Weights of a small transformer language model: 145M tokens.
Each number is 50 + 12 x the weight over its row's rms, rounded and kept within 0 to 99. Layers, rows and columns count from 0. The size before them is the row's rms in percent of the matrix's.

# q: layer 9 attention query, 128x128, rms 0.153, rows 46-63, columns 0-127
# k: layer 9 attention key, 128x128, rms 0.161, rows 46-63, columns 0-127
# v: layer 9 attention value, 128x128, rms 0.217, rows 32-40, columns 0-127
# o: layer 9 attention output (transposed), 128x128, rms 0.19, rows 32-40, columns 0-127
q46 080:64 52 69 47 46 55 59 64 44 66 36 38 51 51 33 43 24 54 46 43 52 34 36 72 52 46 66 47 43 59 53 53 74 52 51 60 56 83 44 40 45 34 49 47 29 43 61 44 34 32 38 46 71 52 61 61 42 64 29 64 62 50 56 55 23 53 48 44 35 56 44 48 34 50 67 33 56 43 68 59 49 46 20 62 57 42 47 58 36 39 43 49 44 57 30 41 75 55 39 42 46 58 51 66 54 56 46 57 55 53 25 52 55 40 53 52 46 60 40 65 61 59 28 28 39 40 35 35
k46 089:50 65 60 57 43 80 68 38 51 58 48 35 66 62 46 38 42 61 44 47 58 49 42 64 44 52 86 29 53 71 57 72 51 30 51 28 65 52 46 60 36 62 39 43 55 25 48 42 39 53 42 31 34 32 42 51 65 50 50 36 34 50 56 49 43 48 46 35 46 52 57 45 46 57 52 39 59 51 64 49 45 41 66 44 38 70 50 53 36 46 28 54 43 44 46 53 81 37 32 51 54 64 48 66 62 83 43 58 66 69 53 54 39 68 45 63 55 38 45 40 43 52 57 36 56 63 45 38
q47 078:72 51 57 64 71 39 26 48 64 55 47 50 56 36 63 50 33 51 49 47 51 48 73 53 57 47 47 66 58 38 40 38 37 39 52 50 35 54 74 37 53 48 48 60 67 38 28 55 61 38 52 54 35 52 60 40 40 59 46 33 66 48 48 37 29 19 53 56 63 43 54 50 29 39 41 55 70 66 48 46 54 43 64 24 70 73 25 47 45 70 60 53 51 51 53 62 13 49 48 40 71 49 49 58 49 37 52 73 71 52 47 51 55 42 59 58 46 61 38 48 52 37 60 51 58 55 57 44
k47 082:43 58 43 55 80 46 43 45 59 44 55 39 50 53 66 43 33 44 51 55 49 36 61 60 47 34 31 63 60 29 41 54 56 41 28 48 48 49 76 51 40 32 60 54 46 76 49 44 68 38 44 56 68 48 46 34 55 45 42 72 75 54 62 49 31 41 47 42 60 72 61 52 42 74 41 62 80 49 65 49 61 38 64 37 62 51 57 65 41 50 58 53 53 46 43 46 61 48 30 32 57 41 48 52 64 60 48 60 58 50 47 33 49 74 62 62 31 83 52 52 58 49 40 40 53 42 63 31
q48 078:50 55 49 39 63 26 31 53 28 57 55 73 48 37 36 53 40 63 55 53 37 57 39 36 38 27 37 41 52 42 55 35 66 57 45 77 55 38 43 48 82 55 51 41 43 35 38 39 47 64 69 65 35 54 61 51 62 53 58 49 32 40 53 47 36 56 61 57 37 48 55 52 42 45 55 51 51 41 40 65 22 30 52 56 58 51 53 75 80 31 45 58 43 60 65 40 39 47 50 60 57 58 20 55 37 33 50 45 43 57 45 67 59 36 43 60 57 44 51 43 55 72 39 58 47 63 69 54
k48 082:48 60 58 23 44 57 78 72 49 67 44 38 46 51 50 32 56 44 38 47 51 38 57 51 59 71 37 57 51 68 41 40 43 50 45 58 38 79 46 59 44 48 40 55 50 70 48 73 52 51 55 57 73 28 40 60 36 41 38 51 49 51 46 65 57 33 33 41 76 24 37 49 69 57 52 48 51 52 76 47 75 52 56 63 59 46 26 55 44 58 58 59 67 43 64 67 53 44 38 53 47 46 55 49 70 38 39 49 25 41 67 44 43 52 52 45 69 60 37 65 53 44 34 53 54 41 40 38
q49 084:42 49 36 45 60 68 79 40 67 57 43 69 36 50 63 50 55 33 65 59 62 37 41 49 39 48 46 68 36 59 40 59 36 50 49 56 24 41 30 31 66 82 54 40 46 63 55 42 42 75 39 65 42 66 49 40 56 42 30 33 57 61 51 34 35 56 46 40 56 54 53 37 36 54 54 27 43 51 29 51 46 44 41 32 70 51 35 48 55 28 31 61 53 54 62 53 49 55 56 52 38 63 56 60 41 57 43 51 65 51 40 68 59 17 53 47 64 64 39 50 58 58 43 62 47 63 53 42
k49 091:48 43 44 48 47 40 72 30 35 60 38 46 60 64 51 56 54 48 46 39 65 36 41 38 53 51 35 54 49 59 45 58 35 63 43 59 45 62 47 43 61 61 45 34 63 59 35 44 46 80 63 60 39 67 66 84 49 57 42 36 54 46 09 61 36 46 47 59 56 25 52 46 40 49 66 41 41 50 55 45 58 32 41 53 78 50 42 29 49 51 63 32 69 32 50 48 68 67 56 34 52 73 55 39 64 47 58 60 38 49 45 57 63 42 56 51 65 32 50 54 55 60 49 69 63 43 39 58
q50 091:47 48 34 51 29 57 33 58 53 75 38 35 56 66 55 43 59 56 47 42 64 26 34 72 48 47 50 56 42 67 65 61 34 42 53 56 47 77 28 56 48 40 38 49 51 73 57 49 63 48 49 35 52 57 45 66 44 60 48 34 38 37 39 36 61 68 40 45 67 39 47 47 31 47 34 71 46 53 36 57 51 55 52 52 44 39 60 51 46 47 44 86 55 46 65 73 62 37 50 46 52 61 32 54 41 59 25 38 58 67 66 54 55 29 34 49 31 47 55 68 56 52 48 29 47 55 35 45
k50 109:47 48 42 25 58 58 64 65 45 55 46 33 63 54 47 36 51 43 51 38 41 60 50 57 62 61 40 48 53 65 42 46 39 50 45 32 29 68 47 56 65 60 41 64 49 64 55 68 69 42 25 42 64 34 32 46 40 40 33 40 29 60 61 65 43 57 45 33 73 40 48 60 36 55 27 34 63 36 61 52 31 41 53 31 57 50 26 58 49 71 60 72 40 59 62 55 73 59 62 41 42 41 47 41 70 39 47 62 74 61 56 49 42 54 51 50 48 59 46 61 56 44 64 44 57 53 26 34
q51 094:69 53 54 37 46 51 63 36 60 62 36 48 57 50 63 78 71 31 58 55 42 56 52 71 58 55 42 25 40 57 35 61 41 48 54 54 48 61 54 40 69 60 57 40 74 69 54 56 47 50 28 49 58 69 54 65 62 47 35 57 62 76 36 58 50 40 30 54 75 36 57 44 45 51 51 48 37 53 36 56 69 52 40 34 45 72 52 38 39 70 63 45 52 34 53 48 26 75 55 46 40 44 65 37 53 60 52 53 34 49 47 25 64 57 60 54 62 41 58 48 54 26 53 55 52 47 41 69
k51 090:49 49 69 42 21 51 70 54 47 46 52 31 58 57 44 35 33 50 45 39 55 57 32 65 56 52 53 59 32 46 63 34 35 29 29 55 14 66 55 58 55 45 38 61 49 66 54 54 48 62 46 49 53 49 57 75 48 51 44 42 60 48 41 69 36 50 57 58 70 50 38 40 56 67 42 48 55 46 56 51 59 48 34 61 61 34 18 32 65 60 60 49 43 52 39 70 55 64 73 47 63 60 53 29 48 41 38 52 36 68 51 47 70 40 53 60 51 53 30 66 50 55 59 45 54 26 59 40
q52 115:46 46 43 47 40 46 26 52 24 48 58 48 57 58 56 34 17 71 48 45 52 52 33 51 56 46 56 51 50 45 77 39 62 67 55 43 76 54 50 69 48 32 38 67 44 39 47 54 63 51 43 49 35 33 47 38 28 50 79 57 38 21 47 43 53 49 48 57 35 72 43 62 52 56 63 59 73 58 74 43 48 51 56 66 58 29 61 54 63 66 60 58 20 52 41 60 74 49 59 39 66 41 41 35 45 61 42 41 60 47 55 59 47 59 51 43 46 52 37 64 41 51 57 47 49 56 41 48
k52 110:44 65 54 49 39 46 49 48 28 52 43 54 25 52 64 36 56 58 56 40 34 48 51 42 26 41 39 54 29 43 49 48 28 57 45 56 41 54 54 63 49 51 47 52 54 69 26 30 57 61 42 52 48 43 56 86 55 40 51 26 60 40 26 28 51 54 34 48 39 52 47 70 54 47 50 63 55 26 24 35 47 60 42 55 56 52 40 64 56 48 35 68 51 47 41 57 36 55 52 50 47 42 39 53 35 52 64 39 58 64 55 38 61 53 49 43 52 54 31 55 28 57 56 16 39 83 50 64
q53 096:49 67 31 50 46 48 61 47 54 52 51 51 55 61 63 70 70 70 48 66 39 62 67 49 51 45 51 59 54 42 43 61 70 62 44 36 72 54 56 53 83 46 45 63 64 44 65 58 39 53 46 58 31 34 77 44 47 48 46 49 32 59 55 46 62 63 60 61 48 22 60 58 55 51 30 33 38 39 65 60 56 56 50 63 46 55 55 38 42 67 73 60 48 41 76 53 08 62 50 48 66 44 63 30 58 62 53 50 51 65 38 48 50 53 53 47 62 47 50 54 38 49 73 46 62 36 54 52
k53 117:46 56 39 31 58 52 85 35 22 58 60 68 73 65 63 34 64 58 50 51 61 29 46 67 51 49 47 56 59 45 40 50 57 65 61 62 57 63 44 59 63 36 47 74 64 59 76 60 46 54 54 38 56 45 49 39 51 49 56 30 34 65 36 47 63 49 32 49 83 36 68 46 44 54 47 37 51 43 44 64 55 49 65 52 63 51 40 48 55 66 68 37 58 45 61 52 59 41 53 49 51 49 49 24 59 42 70 46 38 52 51 41 51 31 49 41 59 43 38 43 44 42 56 81 54 40 32 56
q54 122:43 52 49 61 48 31 40 38 50 48 53 64 47 57 43 40 63 61 39 49 46 61 46 45 39 33 33 48 61 52 50 52 53 40 44 52 48 47 41 52 63 37 60 62 47 37 48 27 55 48 61 52 45 71 40 41 73 49 55 45 44 55 46 43 21 50 73 54 52 47 47 45 52 48 24 53 59 36 45 59 71 41 56 60 64 67 58 62 65 36 57 52 67 56 48 37 24 52 49 44 63 53 08 55 46 56 63 42 41 70 58 38 50 28 37 69 53 44 62 40 54 96 50 47 56 49 67 27
k54 119:47 41 42 57 32 32 61 44 53 39 61 40 58 57 51 50 55 39 23 54 56 60 53 56 55 47 61 54 42 43 44 61 57 28 41 55 58 68 73 50 59 42 49 59 69 55 66 30 60 53 65 51 44 64 66 48 64 66 45 59 47 44 50 55 34 35 71 64 58 36 46 60 51 49 55 32 58 56 71 43 59 61 66 69 57 42 30 36 65 38 61 59 82 65 49 55 35 55 45 53 61 47 46 28 38 68 65 61 31 63 25 35 79 34 60 69 48 49 57 43 61 62 40 50 54 47 63 66
q55 091:40 34 52 59 42 67 55 49 54 61 53 43 45 44 35 26 40 57 42 66 72 54 65 49 36 62 48 48 63 71 40 45 50 43 53 67 69 51 36 46 31 52 48 14 34 57 73 71 60 46 66 36 59 64 45 35 36 46 65 38 51 36 49 58 50 66 68 46 48 53 66 53 58 39 48 79 45 51 23 61 39 63 46 45 54 43 70 64 51 52 40 48 47 42 42 47 63 36 37 52 37 62 46 52 53 54 56 57 58 61 43 34 28 48 41 41 39 48 39 49 75 56 28 62 32 50 40 69
k55 111:45 48 30 46 40 64 53 49 48 69 19 51 40 47 40 41 62 59 60 59 56 54 57 35 52 64 44 51 35 69 51 66 43 53 40 57 59 62 42 71 58 49 74 30 50 43 57 44 48 69 86 51 60 61 25 69 55 53 44 35 42 55 35 53 58 46 35 35 41 41 49 51 42 50 70 48 35 44 42 48 43 49 38 44 40 73 63 28 56 42 46 50 44 62 60 46 34 50 60 38 24 65 46 72 45 67 61 35 46 66 58 44 25 58 27 54 45 39 62 48 62 49 45 48 61 71 58 47
q56 124:56 32 46 58 56 36 67 75 43 45 59 54 52 44 47 48 47 43 47 64 54 67 55 46 56 72 35 65 88 52 34 60 40 28 38 36 40 48 44 54 58 30 38 42 58 43 45 64 50 60 47 61 47 53 40 24 44 43 49 31 41 44 40 69 73 50 62 51 68 34 47 72 71 43 46 62 63 61 45 50 57 59 67 43 35 44 24 61 44 55 32 53 49 62 59 68 46 34 47 50 50 60 40 56 41 32 41 59 50 31 66 43 42 67 45 32 31 37 53 50 45 67 64 42 56 60 44 57
k56 135:66 36 46 53 44 31 50 85 43 47 55 46 56 62 51 59 53 34 57 60 46 28 67 53 45 58 50 52 53 45 40 46 74 40 49 49 75 64 48 55 47 40 32 43 42 49 37 53 39 63 41 43 62 42 46 36 39 41 48 42 61 51 32 46 70 42 63 62 70 39 44 55 29 45 25 44 68 42 18 53 40 47 55 30 46 54 31 49 38 52 30 58 40 55 49 78 42 37 64 60 42 53 47 58 41 43 41 68 63 30 60 49 51 48 36 53 32 42 62 48 46 78 53 44 40 43 76 60
q57 122:38 55 49 49 43 53 48 53 71 73 42 42 43 60 24 55 62 41 26 38 40 52 57 46 47 44 58 42 40 58 61 53 22 26 64 44 58 37 70 46 57 36 55 42 47 62 54 51 53 59 71 20 40 22 71 64 28 48 52 63 59 47 61 54 43 72 45 57 30 58 45 37 47 35 62 43 39 64 55 45 47 59 30 51 50 59 75 51 42 39 59 42 49 56 51 43 38 59 35 65 54 35 46 65 38 47 43 46 49 66 34 34 69 78 42 51 51 51 49 44 49 39 43 33 33 37 47 53
k57 119:46 37 46 61 44 37 61 43 52 39 51 70 66 55 53 63 65 79 72 55 54 49 54 42 44 56 70 33 41 37 34 73 30 51 70 52 50 40 58 48 50 40 67 37 74 43 46 47 50 51 55 39 67 45 60 67 35 52 61 50 39 51 49 43 49 66 34 35 60 39 76 49 62 35 43 59 50 46 61 41 50 60 43 53 36 70 48 81 56 48 36 72 53 41 42 50 24 47 43 38 53 36 76 56 49 52 30 48 63 68 63 46 59 70 36 48 34 34 37 46 56 41 45 40 41 60 36 43
q58 112:43 52 54 64 23 65 72 45 65 55 34 56 54 54 58 65 40 52 81 57 46 50 53 79 52 54 54 65 37 60 45 45 53 50 27 42 49 54 50 70 72 55 53 51 60 40 51 52 43 57 66 38 59 49 63 75 35 44 73 53 56 53 34 65 72 55 23 65 49 50 55 62 49 65 51 52 56 52 63 49 58 52 31 45 60 46 44 45 38 36 69 37 46 57 42 50 38 74 51 47 38 56 49 42 43 64 72 66 51 41 28 49 49 70 64 56 55 17 51 53 67 47 62 52 39 62 53 40
k58 130:48 45 57 64 57 61 42 36 59 40 56 50 58 49 56 56 42 36 61 73 36 64 55 77 52 45 49 58 49 38 47 49 82 70 56 36 42 26 40 51 67 23 46 52 68 38 64 56 59 53 37 47 67 47 80 40 45 43 70 68 42 58 57 69 77 57 55 69 46 59 53 61 48 43 52 34 43 64 47 28 34 55 42 46 38 52 54 51 40 47 62 28 46 65 48 37 67 54 53 29 53 39 48 69 53 62 54 41 53 57 30 50 39 49 55 51 50 34 40 32 42 42 72 61 57 56 67 39
q59 141:33 48 42 62 51 60 43 62 33 53 66 42 52 57 48 41 32 68 33 56 63 66 40 57 47 50 42 68 69 53 60 53 58 53 26 46 48 57 59 45 45 78 36 64 45 42 59 53 42 45 49 53 57 62 34 54 51 67 43 19 48 41 43 37 43 50 59 40 82 70 36 53 70 48 58 62 65 52 49 68 48 44 42 65 67 41 43 67 45 51 51 77 46 41 47 31 69 47 38 52 58 54 51 45 63 45 46 61 56 43 79 38 39 46 25 40 59 39 32 42 55 33 29 62 58 42 38 61
k59 133:63 58 31 56 37 52 39 73 35 47 67 67 45 52 36 55 54 58 59 50 60 50 46 44 58 50 30 60 71 53 69 38 52 76 47 58 53 62 54 40 49 61 50 77 37 37 49 49 28 39 49 52 43 39 10 46 63 45 60 43 63 44 36 40 52 69 47 73 59 64 44 41 70 52 62 71 61 53 28 63 39 40 52 40 62 43 62 32 33 60 62 50 44 47 34 52 60 59 38 51 58 60 64 33 71 49 24 54 56 69 52 60 54 64 48 41 55 43 56 49 39 60 40 58 59 51 55 65
q60 111:26 46 42 52 29 64 54 60 34 54 45 37 65 48 36 60 28 49 14 45 43 41 49 42 47 61 58 51 48 59 57 47 74 65 63 49 56 49 40 65 46 41 43 50 31 45 50 56 63 42 31 52 40 45 69 67 61 66 34 60 55 53 80 46 62 30 89 64 61 42 49 52 29 60 54 48 41 42 58 48 29 48 58 61 42 41 40 48 60 50 51 49 40 68 58 41 42 62 55 69 50 53 33 63 55 38 63 51 26 61 61 60 37 54 53 49 62 49 44 51 49 66 48 49 56 56 50 18
k60 121:43 45 51 36 51 17 46 29 51 38 58 54 54 38 34 70 65 56 33 36 35 46 36 61 54 67 43 35 34 58 46 49 28 36 79 46 60 52 55 55 40 59 32 70 60 45 64 63 54 47 35 62 54 46 59 83 54 43 46 59 36 43 40 42 54 51 54 46 59 31 67 71 61 63 59 33 49 70 51 45 43 46 62 73 37 56 20 52 57 43 67 39 46 56 46 40 44 32 69 57 59 48 47 42 66 56 74 50 46 50 36 66 49 69 39 56 42 54 49 56 50 66 44 50 42 61 55 44
q61 130:67 70 41 56 44 50 68 54 49 60 38 52 43 56 64 58 57 37 36 57 45 45 57 44 41 61 29 57 47 55 50 50 42 45 67 48 54 40 62 40 48 44 31 38 72 54 55 56 48 61 34 51 45 59 48 47 31 39 53 67 49 53 44 31 43 72 08 47 27 45 18 33 40 66 47 45 48 75 56 51 51 48 40 61 47 61 50 50 59 48 40 17 40 57 77 55 54 56 67 55 36 42 61 54 57 41 60 58 58 38 29 40 43 61 64 37 55 52 37 65 48 45 70 35 65 44 50 69
k61 137:60 45 48 52 69 56 48 43 28 39 49 51 49 54 56 45 43 54 45 57 47 62 65 49 42 54 47 50 50 71 51 50 46 66 64 35 32 30 68 54 61 53 41 47 65 34 65 41 66 72 18 40 72 52 30 61 34 41 45 51 32 51 54 44 34 55 20 49 48 67 47 43 50 58 28 47 32 44 57 46 47 44 50 62 32 24 61 57 64 48 36 45 29 66 67 54 53 55 59 29 46 46 40 53 61 49 69 25 51 33 45 40 49 40 58 46 53 31 54 61 38 55 37 32 56 47 53 80
q62 103:48 33 72 36 15 51 50 65 67 73 33 50 43 54 51 61 52 43 69 34 43 47 53 54 45 55 48 45 52 53 42 58 47 48 47 58 42 49 46 36 41 53 50 51 78 49 32 45 62 33 42 35 55 63 63 49 54 61 17 58 64 54 53 34 59 49 51 63 46 37 52 46 39 52 38 60 61 52 39 28 52 53 38 57 34 47 40 62 55 34 54 41 63 68 72 57 29 65 49 37 45 51 60 66 32 52 71 51 57 52 44 19 52 45 40 37 58 57 35 53 60 58 70 25 39 62 70 38
k62 109:36 49 64 30 43 33 49 37 60 64 44 70 59 52 42 56 45 47 62 31 32 39 54 60 50 37 45 65 44 69 53 50 62 52 51 70 42 55 56 38 55 52 43 56 79 62 51 60 52 56 53 32 63 64 52 43 43 58 42 28 52 53 57 59 61 43 52 47 68 47 52 67 61 57 44 44 43 30 36 40 63 28 49 49 49 33 35 89 59 41 41 35 49 72 60 50 38 40 43 51 53 56 71 50 51 66 59 47 43 43 36 53 55 37 61 54 46 77 41 67 49 51 25 50 34 60 73 25
q63 115:33 58 56 40 56 55 50 49 76 59 45 53 39 50 46 63 58 42 58 47 40 55 49 47 42 64 50 53 52 50 27 62 54 28 53 52 46 63 58 28 63 80 49 59 43 42 48 41 47 68 41 52 54 40 49 61 45 45 46 37 63 38 57 30 23 44 32 73 42 43 58 52 58 51 72 60 28 57 52 49 58 66 58 48 54 75 58 57 40 42 40 49 34 41 55 32 24 54 44 29 44 35 81 52 50 61 79 61 52 31 39 50 32 50 65 47 25 47 60 52 40 51 35 44 50 43 27 44
k63 121:49 44 47 47 58 65 41 40 41 76 49 52 46 41 47 46 43 50 65 49 37 54 43 62 57 67 52 72 58 58 41 55 41 51 54 47 56 41 55 29 57 52 64 54 59 41 50 35 38 50 39 63 26 43 58 77 49 45 51 47 29 36 43 41 46 57 64 57 57 61 53 31 43 25 48 60 25 59 39 55 31 71 39 38 49 31 59 58 44 56 41 38 76 69 57 46 39 22 43 33 44 45 59 44 53 47 61 35 37 40 50 69 34 34 62 45 30 57 23 40 50 59 39 49 44 30 58 78
v32 103:49 69 60 41 68 25 51 45 40 47 44 41 29 41 40 44 54 46 49 54 54 65 35 64 46 52 47 56 44 41 70 37 37 21 49 58 54 61 25 47 55 75 58 41 52 50 57 60 41 36 27 71 76 44 58 61 25 39 34 53 56 49 63 62 47 45 51 71 30 51 50 59 33 50 34 65 49 56 48 44 51 55 44 65 71 43 60 33 44 55 61 45 64 26 67 16 62 49 60 55 44 71 59 63 59 49 44 64 36 44 52 57 49 42 46 68 50 66 51 47 31 55 48 39 45 47 50 49
o32 106:48 29 51 27 50 75 31 45 51 58 50 45 55 54 56 60 23 60 65 20 60 25 30 39 58 68 62 28 54 26 52 71 47 50 64 66 45 40 57 61 32 59 42 49 48 42 37 66 69 57 43 67 37 47 32 56 67 54 57 61 28 57 49 46 50 47 58 34 29 43 49 33 60 40 51 55 43 59 33 40 50 49 62 48 44 46 34 63 42 50 66 75 51 55 36 57 58 51 54 37 53 40 25 36 52 45 59 31 61 55 37 49 54 39 42 48 55 57 71 64 35 55 44 55 50 54 59 46
v33 107:49 36 44 54 45 55 64 52 63 41 47 41 71 61 52 32 51 47 62 51 21 26 30 51 64 55 42 40 74 47 34 59 41 49 47 40 56 78 54 56 60 55 58 37 49 43 45 47 46 45 51 59 27 55 70 50 72 38 72 37 49 61 83 52 47 56 47 54 56 52 52 53 42 45 28 66 70 54 56 55 52 31 62 61 71 22 62 71 56 41 67 49 71 64 46 38 61 41 46 44 45 53 46 59 40 63 49 63 51 44 52 40 51 41 25 33 53 33 55 40 30 44 46 46 46 48 68 54
o33 104:47 28 53 49 43 64 50 44 33 57 77 53 14 71 49 51 72 50 55 47 56 68 45 66 52 81 54 59 55 39 42 49 55 52 41 68 50 58 44 46 44 59 61 58 50 44 73 40 41 53 47 38 53 30 37 60 22 60 50 42 47 61 56 55 44 44 55 36 33 48 54 60 49 92 57 51 42 49 46 63 59 49 51 58 47 91 39 65 47 54 52 48 42 37 40 41 33 52 56 37 55 52 32 41 36 35 53 71 52 67 35 51 59 59 57 57 50 55 41 37 34 62 54 58 55 50 51 37
v34 092:30 46 46 35 60 57 68 52 41 37 44 24 69 46 34 62 77 93 53 54 71 28 43 39 56 45 69 36 45 39 37 51 77 62 65 49 51 38 67 64 55 57 64 37 58 34 64 57 48 47 70 35 46 43 48 46 54 62 56 63 43 42 46 41 68 44 38 30 52 33 52 50 56 34 48 51 63 39 42 33 36 64 65 66 52 45 62 56 45 54 40 34 54 39 49 45 44 37 44 40 72 45 33 42 44 52 58 50 62 40 47 56 51 52 58 63 60 58 54 44 79 36 44 61 51 52 51 55
o34 095:47 42 34 64 74 25 45 58 59 48 37 62 49 58 58 50 37 50 17 55 50 55 56 42 37 59 48 57 48 22 53 72 31 45 30 32 53 59 40 43 73 16 46 64 49 53 42 44 50 49 64 67 35 60 64 62 40 54 54 30 51 73 43 60 59 58 64 50 49 42 52 39 46 44 38 43 57 45 59 77 60 66 57 51 59 55 50 65 37 38 53 34 35 56 55 55 56 68 38 53 44 28 63 61 51 56 51 54 32 60 50 53 50 61 45 67 34 50 46 40 55 67 35 38 32 67 43 39
v35 102:65 43 47 43 34 41 36 52 46 51 68 65 68 45 70 70 49 46 57 58 35 32 41 59 64 45 70 58 39 39 74 53 34 40 56 30 37 51 59 42 35 47 54 56 48 49 51 42 52 41 40 26 47 45 37 63 39 53 37 48 51 62 50 46 50 50 62 52 56 55 52 31 46 59 50 59 66 51 44 75 65 33 76 66 35 48 45 60 33 49 50 35 48 46 54 81 46 38 36 48 50 47 35 61 40 54 47 72 16 62 62 32 58 40 45 45 48 52 34 65 30 36 71 32 46 69 46 50
o35 099:32 53 25 52 33 63 51 56 50 72 25 50 38 49 32 51 50 34 52 23 61 50 37 37 61 50 31 48 45 62 52 40 47 55 39 61 31 61 44 59 51 44 50 63 52 54 47 62 54 47 34 55 60 36 61 37 54 49 51 59 55 51 61 64 51 35 55 34 72 69 59 50 68 80 56 52 75 51 45 32 47 39 42 48 43 77 72 45 64 54 58 29 44 48 43 42 36 49 34 34 43 57 41 57 42 60 46 20 36 33 72 38 55 57 65 31 55 49 50 44 59 33 45 44 57 36 51 36
v36 103:65 28 68 68 39 74 61 41 49 53 66 54 46 47 40 54 41 30 53 34 48 59 46 44 54 69 62 51 35 46 76 54 44 63 41 36 38 65 29 48 33 62 44 66 47 60 65 44 61 41 54 43 38 47 49 40 72 19 68 49 33 58 52 45 62 48 39 66 54 60 31 55 55 41 50 65 49 32 37 53 36 42 46 59 22 37 53 56 18 45 55 58 59 60 49 61 31 37 65 67 43 37 55 40 41 50 46 53 47 58 28 50 39 50 58 41 61 44 47 27 63 50 63 53 57 53 34 46
o36 106:61 62 55 54 35 35 34 57 50 45 29 63 56 36 45 51 38 52 62 32 54 57 54 71 51 47 38 80 76 57 28 39 42 42 50 54 65 43 64 61 58 51 45 54 50 63 38 52 46 27 41 46 72 24 44 48 03 46 48 50 57 65 44 47 65 59 54 40 48 43 39 61 58 54 59 59 58 40 62 55 46 67 56 32 52 44 42 50 44 37 65 34 38 31 38 26 45 35 53 61 58 51 31 36 38 64 72 49 57 34 49 37 51 47 58 59 47 49 44 60 40 45 64 53 51 62 65 60
v37 095:30 41 50 40 52 57 54 60 44 52 55 75 64 57 70 52 82 32 69 45 50 60 60 49 44 60 46 45 41 31 54 60 36 70 36 57 44 65 53 51 50 47 34 54 41 58 65 61 60 62 75 40 75 10 51 60 46 47 55 50 45 47 38 37 37 38 45 36 42 54 47 42 59 39 43 48 46 40 51 39 57 59 31 42 40 61 51 49 75 45 55 34 65 57 54 54 40 42 35 59 39 57 45 43 64 50 52 59 68 30 41 45 39 56 50 24 47 44 56 39 74 36 67 68 50 68 32 51
o37 101:50 64 39 43 33 39 64 38 50 42 38 50 32 39 60 39 39 57 54 67 47 51 79 39 45 61 38 57 54 55 42 25 60 58 51 17 57 23 62 62 53 48 56 51 64 49 40 56 65 57 56 43 31 50 49 46 49 33 55 66 47 30 53 70 58 61 54 62 11 48 54 53 54 42 38 44 34 57 71 49 63 51 51 36 60 48 46 52 47 39 66 19 49 59 39 69 34 48 60 58 45 40 41 55 47 47 50 31 64 43 39 49 59 64 50 67 27 63 33 61 63 52 57 39 39 39 51 42
v38 089:36 66 59 44 71 36 47 41 37 51 77 38 25 33 54 45 65 56 38 55 49 43 48 39 41 48 61 54 22 44 39 48 55 45 44 54 52 50 46 57 50 58 56 52 56 27 45 26 46 57 48 47 51 31 35 48 45 68 30 53 52 68 33 49 42 72 68 27 67 41 66 55 56 46 54 68 45 69 50 62 42 35 38 70 54 17 58 50 63 72 57 22 59 52 32 49 69 46 42 50 47 49 44 49 56 40 68 26 37 45 52 44 49 44 56 55 50 40 54 51 38 42 43 70 45 44 68 58
o38 089:67 62 38 30 33 61 62 67 73 57 42 52 48 66 40 46 52 50 47 49 54 33 39 31 51 47 42 34 31 42 40 72 73 74 44 41 46 52 43 44 39 39 42 65 57 59 46 68 53 63 57 55 43 40 52 41 39 57 39 45 39 53 56 47 31 38 52 46 54 53 49 52 20 27 65 64 49 40 42 34 67 42 68 55 50 52 73 73 59 52 63 55 37 26 62 51 49 64 52 51 57 43 40 43 74 56 63 68 50 56 18 63 57 64 63 72 54 52 57 59 68 37 45 48 44 56 50 46
v39 088:42 56 44 46 61 67 43 37 48 63 53 56 38 57 65 64 63 44 23 40 67 77 57 54 51 46 60 56 31 46 56 52 43 60 52 45 32 63 63 65 51 44 31 51 67 58 29 40 46 58 64 37 60 74 47 30 72 66 58 40 39 63 37 58 27 46 60 41 35 32 42 41 56 64 50 51 51 49 55 49 58 44 38 39 45 58 46 46 60 66 46 59 35 47 47 60 34 61 68 51 36 54 44 35 36 59 53 24 36 23 63 55 34 65 51 54 45 70 39 47 23 57 72 49 63 44 56 51
o39 093:64 75 55 45 61 41 35 38 51 45 59 73 26 35 49 42 42 50 38 32 49 45 47 29 51 29 35 49 52 74 46 60 60 43 60 40 55 66 52 52 31 60 51 25 59 50 64 25 47 36 38 58 38 24 31 60 56 42 50 66 48 47 55 31 62 54 44 49 70 67 52 68 43 43 54 61 33 50 61 34 59 47 55 42 63 56 64 42 53 43 45 26 65 47 50 40 54 47 42 40 40 49 70 61 48 56 70 60 34 66 49 43 52 37 40 51 73 51 38 58 68 51 55 28 39 34 39 51
v40 106:43 36 77 48 51 30 49 50 74 48 47 66 44 60 56 23 37 42 60 46 44 32 59 27 31 76 43 52 51 55 62 63 34 55 52 37 53 48 55 71 58 66 63 52 51 56 63 58 76 71 50 27 70 55 38 58 41 57 55 43 56 51 34 54 54 56 61 54 39 65 43 50 43 47 38 50 49 56 59 56 30 54 45 62 69 34 45 49 73 55 45 41 43 43 61 49 28 48 58 56 33 52 50 66 78 56 39 76 42 36 67 49 59 61 53 46 52 33 22 43 59 45 62 52 57 45 53 39
o40 109:43 52 37 50 40 80 50 47 39 50 31 59 47 30 57 46 61 43 72 51 36 55 67 88 65 50 35 28 72 43 47 16 40 40 55 58 52 62 42 40 41 38 61 44 45 33 58 65 47 28 50 57 44 38 51 53 60 48 53 52 37 37 41 54 38 48 52 54 39 57 52 44 37 39 81 37 40 46 43 55 69 56 49 55 29 52 64 42 41 18 69 57 46 49 46 68 54 62 57 42 53 52 47 41 35 51 43 40 49 47 32 40 42 49 45 48 39 52 73 49 60 29 62 34 41 47 54 41